Part of a small language model's weights: learned and rotary positions, 81M tokens.
Each number is 128 + 24 x the weight over its row's rms, rounded and kept within 0 to 255. Layers, rows and columns count from 0. Numbers have three digits each. The size before them is the row's rms in percent of the matrix's.

# up: layer 6 MLP up, 448x128, rms 0.119, rows 394-424, columns 64-127
# down: layer 6 MLP down (transposed), 448x128, rms 0.0866, rows 394-424, columns 64-127
# gate: layer 6 MLP gate, 448x128, rms 0.115, rows 395-425, columns 64-127
up394 109:149107176112120126109130126118107120135179116128137118129176115097084148089166102115110165122164076140147157118103096128156122062161093128161133122126117129123120146111080150127121183133109144
down394 101:113077106128166141130143138107119139138123150152157137096124159152149172081126130139111114126105190145152124162141161112110134096095115138117145118118095129131100130134134125143080103098161165
gate395 098:102165143140152120132157131118138132180081124114202121120139136110117149124105157129127137141112092151090155173097142152095158117094129144134122109119123119073062153119137128161123157156171154
up395 111:114122142136182148161136114099145145181137170131159134110109158072161139135147077097116138127141111183165135112104120148127149125086157117128137133120126120136165142104129117141096147132125131
down395 106:090151200134141136142158128118142140114138089122139084114176147117140121095141107123118111137167106122080118067099092086130097121148123146130129104142106120109112120128132170134164129120137152
gate396 117:107127111122146128126105154079204113115132131178121145158134141124121146114149160129127133161142101146130137114125137133136153105115087119139159113128144131110128164112137114130148126135128133
up396 106:127111119129150175130110143115074119122145136096135114114095149120140112156121132116100121107153127181120158123115125122095103162076148158118108123084126143107124123107124124119149166103084122
down396 182:114141143135096143113136115116149121101134144135090125154127124145135128143110100090105141095155153160130145108117146159133098146168140139125141153117125143122155122126148115105101118146073125
gate397 099:092163124178132143087104136144103127137137150140139130136110099151132143126114160105149115102100134106114162104125117135125168119131122137137097121135142112137082147087129081142170125110086134
up397 089:146115114112157116082083144131115124126157144163142099117130124111168126114166139147149127169119129148147120151143074130140138125109131185116149097140115147153135138136108134141143105066176129
down397 099:127078097148125168183140124120103140115131140098100106179135099159115162126110159123143124118135118111130106127131128164121134080061065134110122077116093182134181114104159158111105147156149169
gate398 085:123137077093145109138134127129124112147151160162160126174090101133107151115158116107166138125138119173153155124165142124111127103095167132141125123167131133090107151152112164178110139108120109
up398 101:105150102159138156163167143119151135123135115118105117123121136091153155133144136128115108121173155137130144130115083128133132154120089098120128120126162130112137146123092141103122121107103168
down398 097:109163142115159143089139124125133096177157120148106123093086119134122090153120115145116162187138096105116098164163138127153130098099131117123148131079116129086148114143163150111114151149175103
gate399 100:124127181125140140160121129080109129132167114113152110119166135112118075088123151134143130057147105165153149123108110130117158135118073136133098135117114103097131166106126139078155117143149141
up399 092:125102123128131158124112115105162135163166151112125123151081159099158148165135147137148140118127160103147062119162118106137144144153115148147143111145113142114131098136130098197118163126140131
down399 097:135108099146140090108111119138153159113140134198140148117120115128123095118113167087148130145152159132150112101130144136137164144106108113137104120100122127123125155124141153051137092138103136
gate400 110:106158172162117117114146143178136134079149118130159102156176121128135097127102139103108132116152141134098134112155154139108113130180140147098151119166115116114132147166097090139103128160112112
up400 116:130113129114140120152130078054174147133124080126168104145131136098124117153134124130136089078146126099144132134187159179113099096108184120159087112156093138129120121130113119145114094118152106
down400 115:124156151128090094139121167135118126126149092115137137097118092130110104144111115122127133132150104188165093113148100141094129131145112099144134112174119147168157123127158124115125140115152155
gate401 103:121065141105101135096081130126141108123143105084182113118114116138127092146131099121140152135152117128088123100103175157122106128172087121078119107156109116085125102118093102142130122129133180
up401 098:119117153171112136113136157118185162106145129115132087107138147118144095149162066112120184100165119140072117157153134112118073123086116164127140105122123105140127114097123141138171134114151119
down401 111:112130158162123150103097143177098089121162092111144130121138126131114142116142162158110156138134089111124115097176163130156154137158122137094102118128102123101101089155133146126089139153167164
gate402 112:179132140128141091168141118166090095173141104105137133162126080102113106142140138127146108087174160152120139115153106145155143115138111129136136122141085097136106129125156109103161127148121141
up402 106:119087122100116151139170165138144118158094137101180121148126117067136141116110106123116153118147114129102099135106152125151101144149138128139118136113109122111123165137096117095098145121140160
down402 111:109140154117154134139166153118119056150136097093127117152114108108132151143127177132124152092151139117148124091132136109122103097157109161148131127129134057116109094173141096170134128131120132
gate403 091:060127095133129142093107150133129066129115154138099116073119119117144108149110116127127132110129161116170086138134107136155143116113138124163120079111131113132127118110140111174167110162136124
up403 102:086157094153099134099143098123155119131151123117141141156103183122117086161132125087111150138061108112133110146144149119120131126125157130152103116103087146088113118137137146162118149142178176
down403 094:109086171104142110106105107164128115087137150149117138087087117121098097127148103109134150132175132129149107125110091094118135165139113124126142089189169116160098114157119137101083153109113162
gate404 104:124137134177127101177086136137133131153137104108128100125180145149153121100152141164144108140145129137130153163123123131086128103126146159165128149139147136096158191120172115137133129139142092
up404 090:099087126172146119136107142131092135162141130101151125128165139150126112113126133122150099123127153112142169150114097165124132129145157127159127145185150145118163145086117082131101138138111128
down404 099:099087117086100148115169129165131163147121168133147114125138164095153140136131112171098131137137133161101114103137110118126138154123143146106124127063084140112100086116156125159134158106149121
gate405 104:157141149129186186112136150155096156108145124139126146112112127123112137132103157164111102118106152077112116146143113133140145102101122116074132132148086123135137113147125134149114123110127116
up405 097:126116109120166157130165137110113100131101142163123160131112179146119135067138107146144158107107134139136096086113164134121118082063135111140119190108139135101110129158134154118168118121097078
down405 100:115079138150159101128174133153139155119143069117148144145144109143117137129123119113170134065148101129168125156136131103132119149155103151114118126112101109114129099159132118136129149144120150
gate406 113:137082154105124129152121175151128123118130099151143132146144128168112146127131121156095165139136157112094097104165122134076117123170140146120158134112106117072167127152108165105086142105119123
up406 110:121129189150164130146098119136132147116170152100142183145124117118143143107146142146167127151092142092081115160142113143149135147155109110132120108154142160122110119109105107092095125099103104
down406 109:120099112124119073108184130149149119116114157107082100112103085177152112143118115146132116091144104158130141117129165154119116096109134157100114134137115122126119111192138140109109154113128140
gate407 103:086149096119132060105130131158095128124127131135154141147124106124119121145101146198121084130145101136100106130187109105140108153127147115148175134133133144139111110154139120119144121128177104
up407 100:122107139145132100109117099111094130101184125055092165130131126085140155132136137131136125171113147176129133098125084112128145165146175175169117115157168121119104134125119109102091128124140106
down407 100:112143104103134095107173130110128151189142106106148128156060127132134099104131145136111158108144131106138114090124144147146109104133170120110130124150121124153122142098157126170134160135147161
gate408 088:166099166167094138146109132136120148096121108118104131155124118109143105141104086128128086160135072092137104091112122126102123108144095128148168150146103093152124132128148099109117196156134086
up408 087:133147105161170106150137082154110116115164097100091135089120154138111147100175136147172147107152110171080175129118151123142100117129135117089144135113122109144166118122107110159162081115128142
down408 086:139147131143094119133117107110126128145123109104166124196126090130084147142161151120169130163130135154155113136107120150133109102141149120155146096178144127137121144123087142123105149136179140
gate409 107:111140134114147135139176160136101132155135100165104129097140080169081120096089120101147121119135128128109138147135142119121115141101169145113141119097112108114174139119118203122128140112100124
up409 115:136115130162155107114110131128163118090162138094138152170065139136136106102181121118120139160097162127113083086138081088105132096138119134124109064133145135146171116117118107126144135149165175
down409 121:181122155137118142152100151146143128141132111126154130133172141109158135158092118135147124127138134095119137121147147156127123176165111104136151189133094118103136102126117112176146135144117119
gate410 112:113120127157144163110129100092119153104135109107113124163120092210130136137119154140149149137146122113094171128112171102113103099105113127108139100103156120108146177156142154120141131149164150
up410 106:090155084128095120135091114127136119116098111107065157102150127144114080109176144146142143082095143154120101079149172118137130149135115103125161140135056118133127135108121153122124121137115147
down410 110:134116150076173155177127117130114134129101129113137099115128151090140155127113113108132117131122128103154153169126115142132153136155123106142105122098168111134185077099101133128135105090147118
gate411 085:128122132165162150134127124097153108145140121110114128176147124113135126096109140121110163164116124151134099120150124147064148093153115152095136169145128140100160159153117145116115157152135078
up411 086:117142108127138138130106151167124109146130141119152147130151120095099176160151122127078107095099136143092140150123121157089131163138110104138094094114094131180129119087146114152092164087139110
down411 106:158118140105125161136163097139185121107096131111096109109120071110143119147111094133120110127110108149125105073133138141148149141114118122122132132094155118084125139161131150132155156179162113
gate412 092:130149161119139118155110141166133129118146137125083108139128117172117136114148112111149137118105110163091152127124124132135154139145155097171154118139120129103124134138216091114112111118086083
up412 107:142158087147065102120105109134146170103129100134104122129124177162102115119123114135114138176144140142131101110107165161097142107169066158119183153118146154106104119107100123156103134115102119
down412 102:138121086098124178155120111171111143184092144130162076132134097141132125112131138115107095096127157136122139111125135129125129146146133121145142137135171163136135125131099107095142127106143143
gate413 113:105148171143108165096131132150151115129136128139131086091128125154110136118104101141130159083122162152161119116152194110137105173128123152135151121111123109133125097185125099122117123134144113
up413 106:109150134144156120108119178115167138114108120117097110078137154148115109137106131144084126085130133140146106131152142141133105191135128189091131112106143137114138138167153079122112149118069144
down413 107:126112163126081151146165069104079117109125139172134106140148171151130170147126152145144087131130143137090145114100166151116143151119110099139098141130122149105136127091137152122155113137152121
gate414 118:102090145141126137140134134133185098093141138127104151102134091119155151157170168127116121073129075125108125134160145142134178121126117145140122109088092127127121196158129128100133130136083132
up414 105:144127137139129122167141161120102111141108138118136132127165161113114129098110108138081124092145126106128102101151135080144108139146115062174121125148123112102135168136151154100160108112132118
down414 108:114115157141129114111086153105111144088165125140139143171147102106121120148152124139124119115138149125127076132129122121097152076174152115091087123148149131109087146171127120171094141161131154
gate415 098:155149135113142156177133143088112129127136111085115141149133144097185153152093116129128153090143149125110150137119159130116143127102181129124130145167098144126140148161122138110138137138114136
up415 093:109149126169127115112101112141114093117137093117122140108148141128139163160062168126122099129109143089129127165127124160156146160145109111123141102144101186123144127109149150142182091175128138
down415 090:110158121087122117111089139150121079092104114118122153126128096137137095141136099095119172143134134133123135070126114133140099112115148132123136136115105098146142137162105096175107114125124140
gate416 111:147125110165117126127142143107172144159151124102165141147160141189121076143106153127083156096115136118144140130099136110124120120099107162163124125158153116198132119147139096089117130112127114
up416 109:147130088134152091139107136174134120111106104132129146132080126062142170094124066108111135117105114172118086130138124121155158165147110096110111114123093141085127115155124177128123079153149090
down416 128:112164108182125138131139164141129118162122142125124164110121143108158113130149117128115107147067126161139150170097105149132128084108140154180095095121107119147096148117151141146130137171147179
gate417 110:139147117149121158144098159134179184137122162141151135085119149104159126124170167126101111118131110126141121136106101135112094149168116175181156098094145090150143119127124074129132166134143135
up417 120:112142168151093112137144109135113080108119127088139145163132131122100086133145175109095078126121148133131104141123135105162154083160130137138160103155138121120107142136141139162143107145148090
down417 106:129096123115165122147117178133134136149176150114096157145114139132168119170091118132103152120119165136158152143130125137136157173127135149125120132127154155129156128134093092165130163126103120
gate418 119:165126112200124163154098134141132125105142124156070132133127123097119120103096100157126132126134128127091127186120128119138107149101158117108137152145126089145138117171139140122145151136121091
up418 123:111134120107133137107112143106148130141127151113105104126115140193161145108105133142117116094139155111166124146143118125146159098112149137132136116127154113122109093134126079156086146141148135
down418 115:139080150167130160124132118127115167132116138120144176134141155088132102108157144144113127145125120137114127152092146113120064160150111140100108137116096119114143122131166150123141123085127171
gate419 110:133174117144164109093113135120100104128143087113162150112139105086114156113172132114138136119125112124118097109132125143119101167105125136134131095133082114091113122112160095121185167166115136
up419 099:138103119131145126115113117132114102129173138101118125137126177149092115118098078162131126119146104152128114077146125138141140124085138123083148144137108104124141183115104146135130086191131111
down419 110:120151123135182114102113166098112081151126143079101137123117142082108087073164132159097153154122131132133104115136119126158086132081154127115153136107078092086076130134126104130127145100106158
gate420 112:143146104108137099151110110132123146103123130124158141119103115170159138131143106105136124135152114084172114090140126117148112123109107160120086073108108139108140130073095115128157141130133103
up420 115:150164108114113109120135145149109131136172114126150183101122133129156130141086118116117118100072113157145156114130167135174073110136121177158088135170144136110115158136147095119136087150110132
down420 112:130119162115138110116145167120118109116162112110158089111109124140124171138147106154147092176102107135132135107142085100112173085145106148135181122129146118114101138119146128108125085155122134
gate421 099:133141128153112143179109163128097121139133149103131116143120135174128138062107103112108130147110134107147152117132162122133100082117143143111144136139129117123093115113113153125128172094084154
up421 088:179126136079145131120109071113144174095108131092157107119129125099121085122145096143110132100129130104155112130147081102126141148090141118136117144133133140099076100137123109115146080053130111
down421 086:146113093137147116147164158151134073126096095088162146144131131116139151134107117115130160119103083137120158167122138112107111098124134113101121101148127143081133147114132135123148095160089092
gate422 112:121132142152127147142147093154118122145146135154124116122140132175115082101097150142148154172112140118148113114105149103112125126117129123103176167058104148128098056122141123132120125120079146
up422 114:086151181133128163122145172147127087141126107146123100102088115167137095110124145137121141132145101149099110134065144143112108108125104128113144101080117161106213081147111135105103139135088158
down422 114:114078093109131073141117130143106155070122111105142168164145140110165130179158137109149091133134094125153121114076129142176140143146109156089125142126168135156129164125120138115146115153138116
gate423 109:078158148137100158155096155117105143108172151146114106094164091129145126163121133104151074143123151142131124145121138106125128157165134076102116090113088103130127112130144108123151126119131150
up423 119:141115132096129154108134136161175145134149108097106111074121121147134121160141130151116121126109104123134085123114132059143140130108109089137132132174148118177109162116118120162147181139105103
down423 115:121192166139136139141113127111121123148131150135145121108110116115138134103092111078081176123119129132140094132105152135182132131148163132126129170094147108122135115137133119125134072153137089
gate424 096:134108146134094101109097162131144194174158128129154158135138158079133115147089151131125112094115146094153105124151156108119115181079094145094151122110114107127118103131159178162168126141121116
up424 095:112128096106101137131097100141128090113130098149134096133084142163181111102140123130193162156124119130133113116122095129095134157151116160145115109118089097143102148151100116122151110110122117
down424 100:121108148110099171153133178135146116084148109116150067127097135162119119122132108125133115124128129090163102129111121103102087127134135138102163111119114101119139141127130155116169109158073094
gate425 115:119141111119151144153104123140103109112166116125116101123081129112135146133114070148141144172133110136121138065096126139105114183160148118123118102095129099115145187139100116143154129138136132